config = dict(
    n_layer=10,
    attn_scale=0.125,
    init='orth',
    warmup_steps=294,
    doc_mask=False,
    steps=7280,
    dataset='wikipedia_en',
)
Each number is 200 + 30 x the weight over its row's rms, rounded and kept within 0 to 999. Layers, rows and columns count from 0. The size before them is the row's rms in percent of the matrix's.

# layer 6 MLP up, 2560x640, rms 0.0319, rows 1699-1726, columns 128-255
103,213,192,202,189,167,213,176,192,214,198,163,214,266,232,190,171,224,133,188,164,180,218,164,222,179,146,218,210,186,212,243,146,185,174,216,194,192,184,191,215,187,151,230,196,214,178,161,175,193,186,145,188,222,182,260,150,173,231,244,176,189,188,243,205,177,231,212,156,191,212,207,212,164,290,200,195,184,208,220,189,231,230,172,220,241,198,123,250,165,189,193,240,219,223,213,182,206,184,140,171,203,221,207,135,211,219,220,180,198,167,212,210,185,208,188,211,247,180,245,178,179,200,234,245,188,213,211,207
094,175,219,207,211,171,183,218,190,200,244,241,217,218,188,231,191,199,201,176,233,217,204,229,169,267,123,163,159,190,188,210,209,226,215,160,202,185,228,215,198,201,194,213,202,192,199,227,166,261,223,189,166,149,181,186,220,202,196,176,249,203,229,174,256,184,175,223,153,223,224,199,203,262,214,211,216,179,198,225,242,176,183,193,213,228,182,183,240,195,243,212,190,182,174,231,203,183,164,164,183,187,205,203,224,161,188,192,239,216,243,221,177,208,179,201,176,166,236,177,201,220,219,171,241,227,167,162,206
099,230,234,160,174,174,219,220,160,169,204,199,256,218,210,172,209,205,196,181,190,229,203,281,265,194,240,231,190,131,193,196,167,191,153,151,232,192,157,243,148,164,184,201,215,179,204,203,163,219,185,224,208,245,206,208,288,206,187,180,211,174,247,210,246,217,180,217,148,243,266,262,221,152,213,192,212,204,218,231,141,251,219,178,194,214,225,200,199,174,194,197,188,166,207,177,176,221,203,273,199,148,166,206,230,177,238,183,158,200,195,232,160,200,213,175,202,249,214,217,222,214,203,218,186,156,182,162,230
098,144,183,205,249,165,64,199,175,144,202,201,263,239,145,169,230,196,185,197,269,246,238,210,237,252,166,202,196,189,140,208,144,193,201,198,223,193,166,170,217,227,187,190,226,191,176,179,160,214,213,201,192,189,190,213,174,219,181,202,244,198,203,205,186,228,203,157,209,212,232,197,219,193,217,170,189,239,299,231,255,167,191,212,160,178,217,204,187,230,167,208,191,185,230,167,273,237,199,158,207,203,214,204,234,186,147,208,196,201,235,130,159,213,148,204,201,252,230,243,205,211,242,188,162,191,205,146,189
105,202,175,174,181,215,197,220,129,200,217,128,228,197,196,261,202,183,210,213,170,241,219,189,167,233,216,221,152,191,217,201,187,175,210,189,271,213,200,169,232,154,218,207,274,196,239,242,212,176,194,193,237,219,172,240,187,205,199,239,205,149,212,229,184,198,216,211,194,221,181,176,174,209,192,202,151,191,209,173,155,200,259,198,213,231,235,181,182,186,186,170,201,187,232,197,207,193,183,191,221,253,174,199,279,226,146,201,160,194,177,189,228,220,183,187,213,174,187,258,202,190,166,196,255,172,168,210,259
101,205,219,171,165,184,139,209,177,174,181,208,240,233,159,223,163,233,200,221,227,253,212,215,139,256,160,188,115,241,125,192,179,193,241,207,239,159,228,187,195,215,203,225,201,192,244,204,214,222,216,214,188,234,234,215,206,229,248,208,197,173,208,209,179,221,218,229,194,202,189,189,263,214,238,264,161,193,185,202,204,159,193,206,210,205,185,175,197,177,189,203,220,189,159,169,289,249,206,166,148,191,184,217,192,183,167,208,214,234,198,241,174,195,220,122,192,205,225,182,228,151,207,193,136,172,254,149,202
101,185,211,177,197,192,241,191,168,193,176,237,194,184,145,240,212,204,172,198,185,207,167,170,198,260,179,209,189,239,216,199,203,184,240,176,212,205,197,185,162,128,139,182,180,216,268,209,205,225,229,237,190,215,142,268,234,193,211,249,167,207,228,194,164,147,201,195,211,198,245,154,210,213,247,179,180,206,201,207,189,219,168,212,204,227,236,144,155,193,212,182,168,213,167,146,204,140,165,136,161,201,243,226,187,217,168,155,123,229,175,199,214,197,222,220,160,184,204,219,172,205,152,198,205,210,202,188,224
097,198,205,170,162,256,184,179,174,195,219,187,196,215,187,237,192,202,185,179,221,198,213,250,156,209,140,213,175,170,243,186,192,189,209,180,195,205,154,114,137,188,217,224,163,202,193,209,209,208,179,185,120,213,231,184,151,189,209,186,232,189,215,239,165,208,177,194,225,199,249,218,212,234,157,178,161,189,200,188,184,140,177,189,187,254,208,195,241,211,171,179,239,242,212,176,204,242,226,216,167,211,234,173,194,198,127,187,221,184,223,165,202,219,205,140,198,231,168,196,211,153,209,217,194,206,215,210,213
106,191,200,132,170,200,202,204,183,224,243,191,154,219,169,190,176,204,178,199,215,197,218,202,191,242,182,156,204,162,207,209,194,224,169,222,252,228,241,190,195,158,120,219,215,210,246,211,188,227,206,235,189,220,159,303,198,269,225,215,158,220,203,186,228,178,191,242,196,179,223,190,232,218,239,202,228,171,189,185,187,197,218,198,186,265,180,190,235,200,209,191,210,161,204,202,214,192,159,162,192,294,230,172,239,203,202,225,205,203,214,136,180,170,158,205,183,188,215,184,216,171,253,198,184,155,184,185,182
094,184,195,207,209,182,148,219,225,212,212,215,222,256,159,163,252,232,188,244,224,194,252,212,177,196,188,176,152,168,233,201,168,243,189,194,198,183,201,189,182,218,201,154,165,145,190,254,214,188,162,187,203,211,193,214,164,204,258,198,197,167,272,237,169,223,263,150,181,199,159,198,241,228,195,210,206,197,218,197,233,193,155,212,251,227,168,198,187,214,159,192,198,201,218,223,210,240,200,172,193,209,222,168,245,186,181,216,147,134,228,175,235,174,177,214,174,189,225,155,222,194,175,200,170,202,140,185,227
114,203,116,155,204,200,198,194,193,213,182,191,207,211,193,175,203,224,188,122,175,176,234,163,224,182,236,256,257,180,189,225,197,196,208,232,178,255,244,166,211,203,158,252,116,261,206,199,198,158,244,211,216,214,194,220,175,233,186,192,212,231,256,172,210,172,217,191,177,209,223,230,226,211,192,180,176,213,214,168,206,210,229,187,238,228,221,165,197,182,204,200,237,164,173,149,185,249,182,191,190,206,184,217,213,238,175,233,186,171,175,197,124,228,276,214,214,198,214,194,171,199,217,187,232,167,225,192,212
100,258,203,225,186,237,178,250,186,216,227,146,128,232,180,167,246,259,210,124,213,170,243,163,207,257,178,277,182,202,164,264,218,209,221,173,220,186,192,229,251,206,156,264,182,233,188,204,203,164,224,209,169,216,202,201,217,179,233,182,197,193,183,179,241,248,195,211,228,218,177,173,221,150,216,197,206,187,178,174,206,237,145,203,299,184,213,171,185,192,199,186,199,186,182,159,187,276,141,180,201,259,182,157,185,232,180,231,202,227,193,179,194,195,197,198,238,194,246,209,183,218,167,224,242,243,210,244,163
104,211,225,172,175,176,206,251,191,161,184,181,237,217,187,231,266,224,145,156,187,186,255,219,220,217,238,215,229,182,220,212,192,190,170,173,220,248,226,231,205,171,184,216,114,251,257,157,187,200,234,223,187,176,194,202,248,197,143,228,155,178,149,224,201,194,186,217,186,173,179,188,166,212,205,194,155,216,196,236,221,206,193,184,222,217,190,226,215,202,167,135,156,236,143,175,202,197,227,162,156,179,197,164,195,155,220,212,201,231,210,174,177,219,168,238,204,160,230,197,207,206,242,181,250,228,245,239,219
100,183,197,208,168,169,209,255,210,190,198,160,204,203,182,221,189,271,162,195,220,242,223,165,183,222,198,170,190,182,185,198,162,197,214,208,197,163,152,112,207,168,135,176,188,183,247,212,228,187,274,219,174,207,181,242,248,173,233,264,200,209,219,186,217,235,184,236,218,209,202,127,221,201,211,208,218,211,220,192,262,208,106,220,173,209,255,226,180,211,253,191,198,176,231,202,222,223,180,200,233,186,178,185,225,233,184,223,207,266,230,236,135,220,202,215,146,164,231,230,199,240,181,290,184,164,182,158,207
102,203,230,182,203,177,197,227,206,230,201,116,191,218,184,171,211,205,160,197,173,203,157,211,164,202,219,235,119,181,168,159,188,181,176,81,180,204,219,173,186,171,154,145,172,191,210,235,168,209,205,220,237,183,186,215,226,212,214,168,225,215,234,198,241,193,172,207,140,200,178,229,208,179,245,184,183,220,181,168,264,203,216,236,222,164,260,134,221,142,155,201,241,235,162,223,223,229,225,162,194,174,180,209,190,198,173,119,202,163,248,209,204,236,273,211,246,132,207,170,191,203,230,217,159,188,197,200,198
099,194,239,174,189,159,160,227,198,206,192,190,213,217,183,191,260,169,190,224,169,200,258,194,211,175,254,233,177,212,130,189,169,213,218,218,178,218,187,225,228,178,209,296,170,196,249,211,209,184,255,156,200,195,203,217,187,230,192,261,228,131,239,219,164,185,218,244,238,203,220,207,229,244,194,224,176,196,217,187,189,224,216,188,194,228,166,198,178,217,203,154,195,220,172,179,191,225,177,226,184,190,160,207,217,267,168,218,207,225,178,206,228,170,218,174,177,225,209,223,200,167,231,193,247,220,230,188,202
107,186,174,180,174,224,178,245,191,200,206,143,161,193,183,212,189,205,226,201,194,229,199,215,171,215,165,201,199,225,171,178,194,183,287,224,238,219,188,229,142,176,169,181,161,196,221,265,185,197,174,187,143,284,197,221,219,289,151,246,181,233,245,162,220,204,160,156,180,206,254,227,218,171,210,194,186,158,177,238,228,156,138,252,194,147,220,190,180,242,213,219,209,182,180,165,207,192,232,214,172,211,190,215,198,176,220,199,108,184,213,212,216,180,207,175,166,154,202,191,183,203,232,225,176,191,223,254,185
101,164,207,177,147,192,168,214,168,211,159,202,216,201,228,174,276,238,213,229,103,218,241,199,180,223,213,218,135,165,220,237,219,170,205,172,177,192,209,182,219,211,164,173,194,213,182,220,199,207,238,172,156,173,178,197,259,292,222,222,205,167,254,253,235,270,228,169,221,260,154,270,244,230,179,202,188,236,223,235,203,202,212,215,208,161,229,170,192,230,153,186,235,163,215,159,252,227,238,187,207,277,185,234,304,262,187,264,239,192,227,228,177,205,198,183,236,195,216,235,207,180,239,184,208,136,200,159,234
105,174,191,221,224,239,184,190,166,175,217,178,182,199,185,181,179,226,167,106,194,170,176,249,226,191,152,250,213,229,166,228,212,224,204,144,222,230,189,200,208,181,168,274,204,130,177,181,155,262,188,175,209,209,168,215,236,228,201,187,132,151,171,218,202,241,204,191,204,207,237,223,189,234,157,138,200,196,187,248,186,215,167,198,215,193,188,189,201,196,227,225,267,233,234,124,189,248,190,132,180,184,202,216,233,267,256,227,166,211,236,200,172,174,152,153,164,165,194,179,239,175,222,179,192,173,175,199,196
097,195,246,161,189,182,180,284,132,225,212,199,190,260,176,191,220,165,220,125,215,219,209,221,238,236,196,288,185,195,178,280,185,165,214,199,218,263,181,231,221,169,183,249,143,217,222,207,206,250,226,169,177,214,204,214,193,177,184,182,222,156,213,225,224,226,171,199,157,213,216,216,159,200,196,198,211,223,203,169,185,216,157,183,236,175,198,124,218,179,198,165,231,173,193,189,211,184,172,180,196,150,160,209,212,190,190,210,193,207,269,139,183,178,206,198,271,187,197,185,152,174,249,172,259,181,220,177,218
098,214,195,179,158,228,189,183,162,214,171,177,204,174,196,177,229,214,159,179,199,224,231,223,238,177,228,169,202,175,190,219,168,161,153,175,233,225,225,156,247,184,211,190,138,241,184,217,197,213,205,209,231,244,194,204,203,211,196,191,151,170,225,201,217,179,234,196,178,193,217,195,217,186,216,176,177,202,229,222,191,161,260,227,170,199,227,112,228,211,209,176,218,234,195,167,194,209,177,211,252,186,202,213,158,210,213,218,183,173,207,191,180,173,226,208,154,190,155,214,179,198,182,240,207,215,143,187,261
099,184,269,172,209,152,211,223,183,202,211,179,268,203,158,207,177,143,210,212,187,262,224,187,191,195,180,237,168,182,216,232,204,237,187,186,228,183,182,194,178,201,204,170,182,224,199,299,194,272,195,180,205,256,178,253,260,261,221,208,233,187,173,166,145,176,188,210,167,231,214,211,227,246,212,203,127,187,229,204,183,181,169,232,196,206,235,166,212,169,176,182,263,167,290,222,201,202,220,141,99,203,236,216,171,166,157,175,217,177,181,219,236,217,168,76,195,170,190,233,178,187,224,228,265,135,242,217,212
097,211,189,207,221,196,191,218,155,219,185,188,251,195,165,199,222,191,201,192,201,202,263,221,222,228,223,234,228,208,192,292,215,173,195,161,186,172,248,203,233,204,185,219,113,225,185,251,201,239,182,207,172,177,187,240,173,191,252,160,229,145,286,202,177,271,247,184,171,189,176,180,219,234,168,231,172,231,218,164,172,182,128,191,176,201,205,178,182,203,111,152,241,142,198,188,214,201,227,155,210,241,186,178,134,237,212,195,244,165,211,208,186,126,208,169,203,210,198,143,160,192,196,200,215,154,250,189,191
100,211,201,195,206,124,164,201,166,160,195,204,178,220,172,184,181,234,231,220,239,246,214,152,166,215,137,191,163,175,186,177,189,187,213,208,216,208,196,260,171,204,203,187,192,145,196,185,207,224,235,216,163,167,248,208,300,205,177,214,218,168,236,174,163,208,214,175,199,239,196,143,206,195,190,226,102,191,171,185,163,189,197,176,225,170,221,228,203,199,228,155,195,218,219,193,185,213,192,182,198,239,180,241,203,156,198,163,175,251,179,219,182,203,206,246,193,163,223,282,232,177,220,226,231,222,181,222,225
097,199,190,215,150,166,213,206,213,191,193,174,289,227,190,248,222,225,196,232,201,186,206,194,174,268,208,172,155,193,153,227,99,223,185,214,194,181,194,196,205,192,192,165,185,165,144,201,190,214,193,199,202,222,234,177,200,197,224,198,197,192,237,197,197,173,181,190,210,161,224,146,187,199,188,213,169,192,212,190,171,235,199,218,209,188,182,207,229,199,154,180,217,186,219,195,202,223,204,201,203,185,143,220,184,232,108,202,132,190,233,195,138,189,181,216,246,233,206,187,218,207,285,212,169,203,204,220,195
102,212,219,181,212,168,201,237,170,191,203,205,166,241,188,202,191,212,175,190,218,203,204,212,129,187,162,129,185,168,248,207,199,215,174,215,222,208,218,216,247,208,176,228,178,194,200,181,118,239,250,206,250,169,179,217,213,185,202,246,192,173,199,212,221,243,189,179,184,164,209,220,275,191,206,245,213,184,200,239,209,201,244,207,180,186,157,222,227,230,181,185,225,210,196,203,223,247,223,205,184,186,172,231,242,201,185,149,210,150,197,196,207,220,225,203,181,139,218,141,197,227,246,175,185,204,243,186,236
106,196,217,197,203,241,212,224,179,202,258,212,256,202,179,227,229,179,158,163,201,168,172,265,199,188,142,244,218,211,159,198,172,156,203,173,191,194,181,121,150,199,175,164,184,258,223,213,192,210,200,209,209,204,190,211,174,178,170,153,249,228,207,231,219,252,196,177,235,212,212,229,197,237,210,219,158,229,221,197,234,182,207,179,170,226,204,199,184,171,232,200,249,201,230,194,238,189,214,126,183,217,187,217,208,209,166,198,212,160,192,153,209,188,286,200,210,217,172,242,213,253,194,218,196,211,201,168,205
087,194,200,194,178,207,184,261,185,283,194,182,172,167,132,189,197,197,236,165,255,188,217,209,204,183,199,199,145,154,166,173,217,186,166,178,195,188,202,211,208,169,233,220,181,195,174,175,216,261,189,194,195,139,224,247,204,170,228,176,130,219,163,275,206,206,218,176,223,225,175,204,240,195,157,161,202,194,188,224,107,197,206,215,216,162,204,179,230,160,193,127,221,201,185,140,210,192,124,178,228,240,243,150,220,185,221,192,207,165,180,191,187,213,191,182,180,206,264,202,226,174,218,224,240,209,148,221,202
# layer 6 MLP down (transposed), 2560x640, rms 0.0307, rows 1699-1725, columns 128-255
103,171,222,182,202,226,215,259,169,212,221,233,226,177,206,215,261,210,221,183,161,198,216,177,182,137,265,203,158,254,185,224,211,195,154,137,218,210,224,193,214,190,172,197,232,173,206,194,225,256,185,195,176,206,216,164,218,221,208,205,185,218,213,201,162,186,172,200,200,203,221,155,172,194,145,203,231,203,219,189,165,194,221,176,139,226,220,196,157,222,178,152,152,164,155,178,207,201,225,193,182,206,168,209,217,222,159,208,185,188,165,219,157,175,255,184,192,151,222,156,222,238,186,210,239,179,191,209,163
093,183,202,146,210,173,199,217,216,214,185,130,195,221,230,187,255,225,152,217,207,91,159,169,225,175,264,194,227,275,215,210,211,206,161,215,224,166,238,218,217,197,218,218,189,215,200,184,243,195,182,223,222,233,208,195,176,211,203,167,161,185,200,194,209,191,200,212,186,183,183,223,251,195,167,146,195,194,192,234,270,211,173,230,206,97,198,196,203,212,197,207,170,279,204,159,203,177,179,240,209,198,184,241,248,245,255,177,177,223,192,213,227,194,201,190,189,201,248,201,158,205,182,210,170,173,200,201,167
099,192,138,235,144,197,177,204,199,169,235,206,177,157,200,182,251,153,164,207,187,237,201,185,169,175,134,191,173,205,240,225,180,246,221,202,207,185,187,229,199,231,201,226,193,198,187,169,213,146,188,207,193,197,224,175,173,169,169,179,233,277,195,176,185,197,215,207,203,257,230,245,221,178,216,195,232,175,191,170,228,171,193,171,203,186,220,173,221,188,150,198,183,175,158,177,227,171,201,117,173,241,230,179,144,212,142,197,182,221,169,160,178,206,205,254,219,186,229,237,208,187,205,216,213,158,224,197,202
090,217,156,155,139,198,268,199,230,260,198,182,77,201,212,198,164,223,203,224,161,177,185,209,203,186,177,202,206,191,240,209,204,260,248,192,215,191,215,162,195,228,216,219,168,192,207,198,166,191,165,202,209,212,154,193,216,237,253,197,209,187,183,202,182,194,215,192,171,209,166,170,197,237,195,203,206,244,129,178,109,200,170,202,216,203,203,157,171,169,206,205,193,183,201,190,159,145,182,191,177,219,216,165,163,224,210,293,176,175,196,245,182,168,227,237,162,214,170,210,209,232,213,177,162,186,271,182,185
101,226,213,192,191,172,225,179,196,224,192,208,203,231,200,203,181,192,195,177,245,170,248,165,199,151,174,167,243,138,185,193,230,213,204,225,202,211,245,209,173,171,182,149,198,171,204,182,170,204,216,170,164,225,190,237,200,191,154,184,250,203,149,215,197,191,180,277,216,196,169,200,153,174,264,219,174,167,224,186,207,238,211,215,208,155,189,242,230,220,224,153,140,189,204,206,189,187,205,209,211,149,205,170,218,173,220,242,209,208,251,186,176,252,165,238,182,236,229,188,195,240,173,267,230,186,215,268,208
103,203,187,196,251,193,207,181,222,157,247,245,161,226,229,272,229,206,198,179,223,238,183,195,143,199,179,178,190,226,216,236,168,193,161,232,148,180,206,232,157,203,208,227,196,155,150,213,213,170,209,221,180,165,169,161,236,219,111,202,165,263,222,225,223,199,178,245,206,212,191,225,198,212,170,134,223,209,260,199,233,288,236,199,203,197,207,244,218,168,196,210,242,200,231,245,179,220,197,213,218,213,223,231,189,214,190,155,165,222,173,244,246,200,147,209,220,228,224,206,207,215,200,211,242,197,151,230,229
098,236,211,164,228,211,170,245,177,250,249,175,128,183,227,204,218,210,200,229,178,234,210,200,143,115,271,185,199,110,132,182,222,193,211,192,193,199,215,254,207,202,158,231,198,188,165,175,181,121,247,189,140,240,244,205,205,215,172,222,199,144,185,230,215,231,190,216,249,224,115,270,127,232,194,168,209,184,224,222,183,209,195,216,221,190,131,221,221,247,161,219,200,185,182,169,215,178,198,243,203,241,152,204,213,144,192,212,230,188,209,232,259,194,195,194,216,173,184,140,214,220,232,206,214,181,192,179,205
100,181,150,236,221,156,212,195,236,183,202,182,147,242,221,213,182,257,228,213,200,165,215,214,216,184,217,201,216,198,158,185,251,130,196,199,180,214,225,146,224,189,200,185,216,224,167,210,226,208,178,176,211,223,144,237,230,233,186,217,171,222,200,230,188,197,209,202,170,212,181,207,162,176,218,225,215,173,185,235,197,224,246,205,243,156,189,185,199,227,203,205,200,178,220,200,209,144,201,202,188,184,174,175,203,149,213,138,194,213,184,243,216,155,209,266,159,223,217,201,155,197,245,184,222,178,202,207,188
105,234,210,232,204,225,201,148,164,162,160,288,199,231,184,214,203,174,202,212,185,185,241,217,199,181,173,245,170,193,198,207,185,172,217,214,158,206,214,166,214,230,222,161,131,188,168,201,237,155,226,191,194,128,227,181,246,207,197,217,237,172,198,221,165,174,188,188,225,159,187,190,191,221,179,191,196,258,211,228,153,241,225,208,169,159,240,214,219,167,177,165,150,230,210,219,182,203,284,212,159,188,203,160,186,229,255,223,185,162,219,149,237,201,220,196,161,222,170,206,207,212,178,188,217,207,193,204,261
095,206,210,192,205,254,163,195,207,150,215,203,215,226,221,215,160,188,209,167,234,192,204,249,180,179,206,218,228,188,246,170,157,261,155,210,246,204,240,213,221,188,247,220,188,223,219,161,188,233,208,147,219,231,233,199,238,198,245,179,159,220,181,174,233,186,184,172,224,182,243,250,167,189,197,194,210,176,230,155,229,200,189,162,197,214,218,186,267,192,229,219,210,231,198,169,195,215,264,210,177,144,224,221,181,210,178,253,240,220,211,173,239,215,254,194,268,137,208,217,180,238,186,206,204,182,232,192,173
140,218,157,211,216,218,223,166,252,230,173,215,198,185,160,211,230,216,183,157,188,168,237,221,189,196,178,255,168,178,139,218,284,233,210,183,225,199,258,188,214,147,228,175,207,215,194,172,230,169,175,180,153,242,214,205,189,268,121,215,187,167,188,236,216,173,190,158,181,206,200,223,232,237,226,205,191,134,171,180,143,170,186,203,215,158,202,172,242,190,224,149,193,208,200,174,158,181,209,182,230,265,171,157,215,225,242,220,260,243,204,203,185,228,252,201,209,204,225,174,138,151,197,196,160,227,214,262,186
109,169,169,244,149,199,218,186,214,191,179,184,189,180,186,209,180,128,207,202,185,195,191,176,253,177,185,170,219,265,168,182,218,206,196,175,243,178,238,182,218,179,228,197,221,177,167,192,216,243,221,224,224,146,217,168,201,204,204,202,149,223,193,195,134,169,193,181,230,185,182,181,236,247,228,192,231,222,212,190,257,201,202,190,141,231,146,168,165,216,221,151,255,234,163,151,173,204,210,172,204,169,278,300,180,172,194,168,187,164,121,213,212,180,204,183,177,212,259,222,175,111,167,196,190,175,184,207,224
109,151,210,241,216,212,211,233,194,182,238,229,205,227,177,203,172,176,186,183,222,251,209,208,166,192,198,198,226,192,223,223,157,193,224,182,186,192,186,192,226,209,213,141,244,231,157,168,208,206,159,229,242,229,181,191,177,163,251,178,174,227,177,205,165,149,165,197,193,179,211,207,207,180,166,231,272,187,217,202,168,194,172,194,189,224,193,178,264,195,194,269,195,176,216,216,243,163,200,191,225,169,162,191,230,193,167,214,178,192,203,216,191,173,218,232,205,178,221,238,211,189,191,206,229,172,193,196,209
102,230,200,223,222,201,201,215,169,211,173,236,195,210,164,221,211,188,227,223,199,227,189,206,186,200,214,212,194,243,223,145,207,249,179,222,199,170,224,266,246,201,209,205,225,197,201,234,170,195,171,168,193,200,244,201,208,199,188,182,196,186,176,229,247,204,221,202,240,167,171,195,201,210,176,213,191,211,191,234,187,192,221,152,202,196,148,169,179,166,173,154,219,197,186,185,177,223,229,204,254,218,187,234,137,186,202,200,141,193,193,181,230,176,183,201,177,226,205,211,207,204,163,161,211,216,199,248,240
104,188,185,208,222,261,201,202,201,203,179,218,171,178,275,178,196,262,235,248,196,178,200,245,228,251,181,187,228,214,233,182,226,192,206,228,251,215,171,171,214,187,252,170,191,191,228,196,238,224,188,145,185,228,192,206,229,227,195,188,144,195,208,120,187,227,224,212,157,198,196,186,269,184,160,178,190,150,204,246,155,218,147,244,201,209,243,244,194,213,213,197,139,153,215,210,230,166,173,210,224,164,158,184,166,206,159,250,159,167,164,135,183,226,172,214,237,168,198,256,192,193,206,182,234,195,248,233,175
104,223,207,214,174,204,220,186,228,176,194,188,199,154,266,179,168,175,153,201,196,208,177,182,197,245,199,207,233,242,225,187,216,167,200,206,211,173,220,207,232,164,126,214,229,212,128,210,224,237,192,194,143,209,165,239,223,188,197,167,166,212,132,202,249,245,172,164,207,222,188,212,209,190,177,180,207,206,211,233,241,235,160,250,199,211,197,202,237,168,187,215,203,218,203,188,198,199,202,201,213,182,208,184,195,212,176,98,120,208,207,210,235,206,199,159,232,147,212,179,169,214,230,266,225,240,208,207,210
116,185,174,204,152,256,220,232,155,184,164,204,219,185,217,233,192,248,194,227,225,188,168,226,203,227,217,233,221,140,176,166,265,287,212,201,178,216,197,178,235,198,171,224,213,215,196,176,216,203,201,110,181,180,184,205,232,164,176,168,281,181,183,260,268,220,148,191,196,213,198,204,196,168,168,225,152,220,136,216,210,222,228,221,237,202,201,196,237,240,205,185,157,185,194,170,211,193,189,186,194,198,205,148,201,148,193,221,166,186,242,95,199,209,191,182,179,225,176,178,209,253,169,175,185,252,208,217,199
102,161,148,202,249,266,217,179,239,170,209,180,214,205,167,182,219,211,269,234,205,216,214,194,199,210,250,205,165,209,160,186,168,212,226,178,234,222,228,201,201,163,192,243,228,169,188,202,182,247,209,238,251,247,261,221,169,175,224,197,179,226,242,174,227,152,147,147,217,194,226,257,111,245,237,185,181,200,201,198,250,215,211,241,202,251,225,227,164,205,169,175,203,225,231,143,190,164,162,197,218,152,151,201,175,164,164,158,185,238,180,157,219,181,168,176,162,224,212,175,224,208,204,225,186,251,219,256,214
105,187,202,200,148,169,199,168,195,148,228,192,148,192,185,188,234,211,173,212,191,230,253,223,198,157,173,217,209,202,214,185,189,182,157,241,237,215,209,194,211,175,208,180,186,224,226,236,205,133,230,185,221,189,184,195,143,159,228,203,197,173,206,188,147,147,168,156,197,193,193,244,227,187,209,252,145,235,215,145,179,212,232,205,224,167,197,171,211,183,149,216,181,161,190,265,220,175,190,217,188,165,169,208,212,170,195,245,197,204,223,156,155,183,204,259,186,242,233,216,183,197,238,256,162,178,220,246,244
090,261,186,213,201,214,174,209,204,229,182,193,250,135,184,202,229,256,235,205,162,171,237,248,152,140,205,140,185,187,185,187,226,258,183,203,204,158,271,210,179,183,181,174,193,231,203,195,205,168,169,235,237,208,202,232,230,204,228,212,198,202,190,194,212,235,235,174,221,206,177,175,212,210,162,218,174,196,253,221,212,146,192,169,156,219,223,206,226,218,236,234,196,211,241,220,210,133,255,231,207,221,213,176,220,166,163,196,239,241,214,226,191,195,226,209,180,203,181,152,183,240,174,195,171,211,208,182,162
102,221,139,180,213,136,213,184,181,175,162,192,182,226,176,172,206,212,184,202,198,204,200,164,212,213,280,181,210,196,206,189,174,204,176,198,214,142,153,217,190,196,175,258,236,208,189,149,207,160,188,186,187,204,213,230,161,208,178,155,176,223,185,228,198,211,224,233,161,237,166,221,271,289,156,194,215,244,263,188,241,211,186,229,225,228,205,164,258,169,183,239,227,209,230,190,214,148,206,206,188,210,251,224,268,163,234,187,170,220,170,221,206,177,161,256,199,182,229,187,206,175,173,218,247,187,211,194,143
095,200,173,206,161,210,222,250,220,193,228,204,151,178,282,239,165,267,185,171,246,182,154,168,194,228,258,157,155,202,197,182,157,241,231,216,188,208,187,209,153,159,241,215,225,220,212,141,246,182,152,208,185,175,206,169,152,142,209,219,207,230,193,185,202,197,184,197,176,235,262,189,202,162,165,212,205,218,179,201,181,207,214,199,211,143,201,192,200,208,206,193,187,202,118,173,238,231,133,245,294,155,152,224,180,181,202,225,193,151,190,224,217,154,267,207,246,213,195,209,214,204,208,163,171,186,182,199,223
097,231,155,194,243,186,236,216,168,180,165,200,216,271,241,214,246,230,170,277,192,260,184,229,215,214,194,175,216,123,194,147,153,237,183,203,207,191,168,196,205,232,206,167,199,192,231,206,191,163,237,175,250,150,210,162,153,187,223,250,187,252,164,153,228,215,166,204,188,205,195,240,222,168,192,221,233,221,220,207,226,226,139,152,203,193,209,217,195,150,221,198,183,193,214,225,214,223,243,239,207,200,153,224,221,172,203,184,203,187,218,194,198,155,206,207,209,219,226,188,233,229,204,157,280,218,203,161,247
096,220,197,177,260,272,207,222,243,190,194,219,240,220,109,143,186,209,144,203,215,256,201,236,204,250,246,222,202,233,207,197,180,168,201,228,170,208,189,197,229,218,199,231,228,175,164,193,252,176,182,202,239,235,177,175,240,226,143,244,199,173,179,197,143,231,202,242,228,177,209,234,213,239,219,190,213,216,240,214,195,202,184,212,224,183,204,199,140,176,243,172,181,168,221,193,228,222,193,182,209,196,209,194,170,276,190,278,186,175,230,206,180,200,188,193,202,225,188,229,214,151,199,215,190,131,214,199,239
097,202,210,182,269,217,200,187,157,240,197,189,162,218,147,164,196,185,184,174,172,192,190,211,227,155,260,203,230,183,192,249,253,200,194,176,182,216,182,234,186,213,223,260,250,209,201,210,234,164,196,216,208,149,171,224,189,214,132,188,220,232,208,218,190,202,232,185,197,223,198,215,177,175,238,273,206,215,194,213,223,159,199,202,248,199,161,198,178,239,194,203,194,159,240,197,178,181,220,189,203,214,263,170,206,174,247,238,252,193,134,205,247,196,243,172,121,194,198,201,163,190,178,153,212,175,166,190,174
098,168,166,220,157,211,238,189,246,210,206,181,235,241,231,233,221,153,231,177,193,166,164,177,240,204,235,281,201,211,199,181,202,237,220,208,172,257,175,110,189,190,150,193,217,198,191,212,234,219,156,202,151,204,255,195,236,170,253,175,233,188,193,167,192,211,205,203,167,196,172,157,190,164,187,167,161,214,199,147,164,236,193,208,188,190,248,156,175,175,217,150,163,229,176,208,172,186,157,211,205,182,198,196,169,229,179,172,178,192,180,184,161,184,203,209,249,170,214,232,220,179,187,205,198,191,187,217,175
100,234,178,254,178,241,188,181,214,226,174,208,220,178,185,173,127,204,226,80,171,210,198,207,190,200,208,206,201,236,212,218,176,222,227,165,204,200,152,200,166,173,205,247,215,228,144,134,235,189,192,240,212,225,193,221,257,187,254,206,183,219,198,165,205,198,230,206,165,216,240,156,266,184,191,157,191,178,183,189,201,215,196,259,210,161,242,182,150,227,232,201,207,196,197,174,210,184,199,242,168,163,120,208,173,209,237,209,199,201,245,224,189,208,192,163,233,193,190,222,179,199,241,234,233,212,191,248,224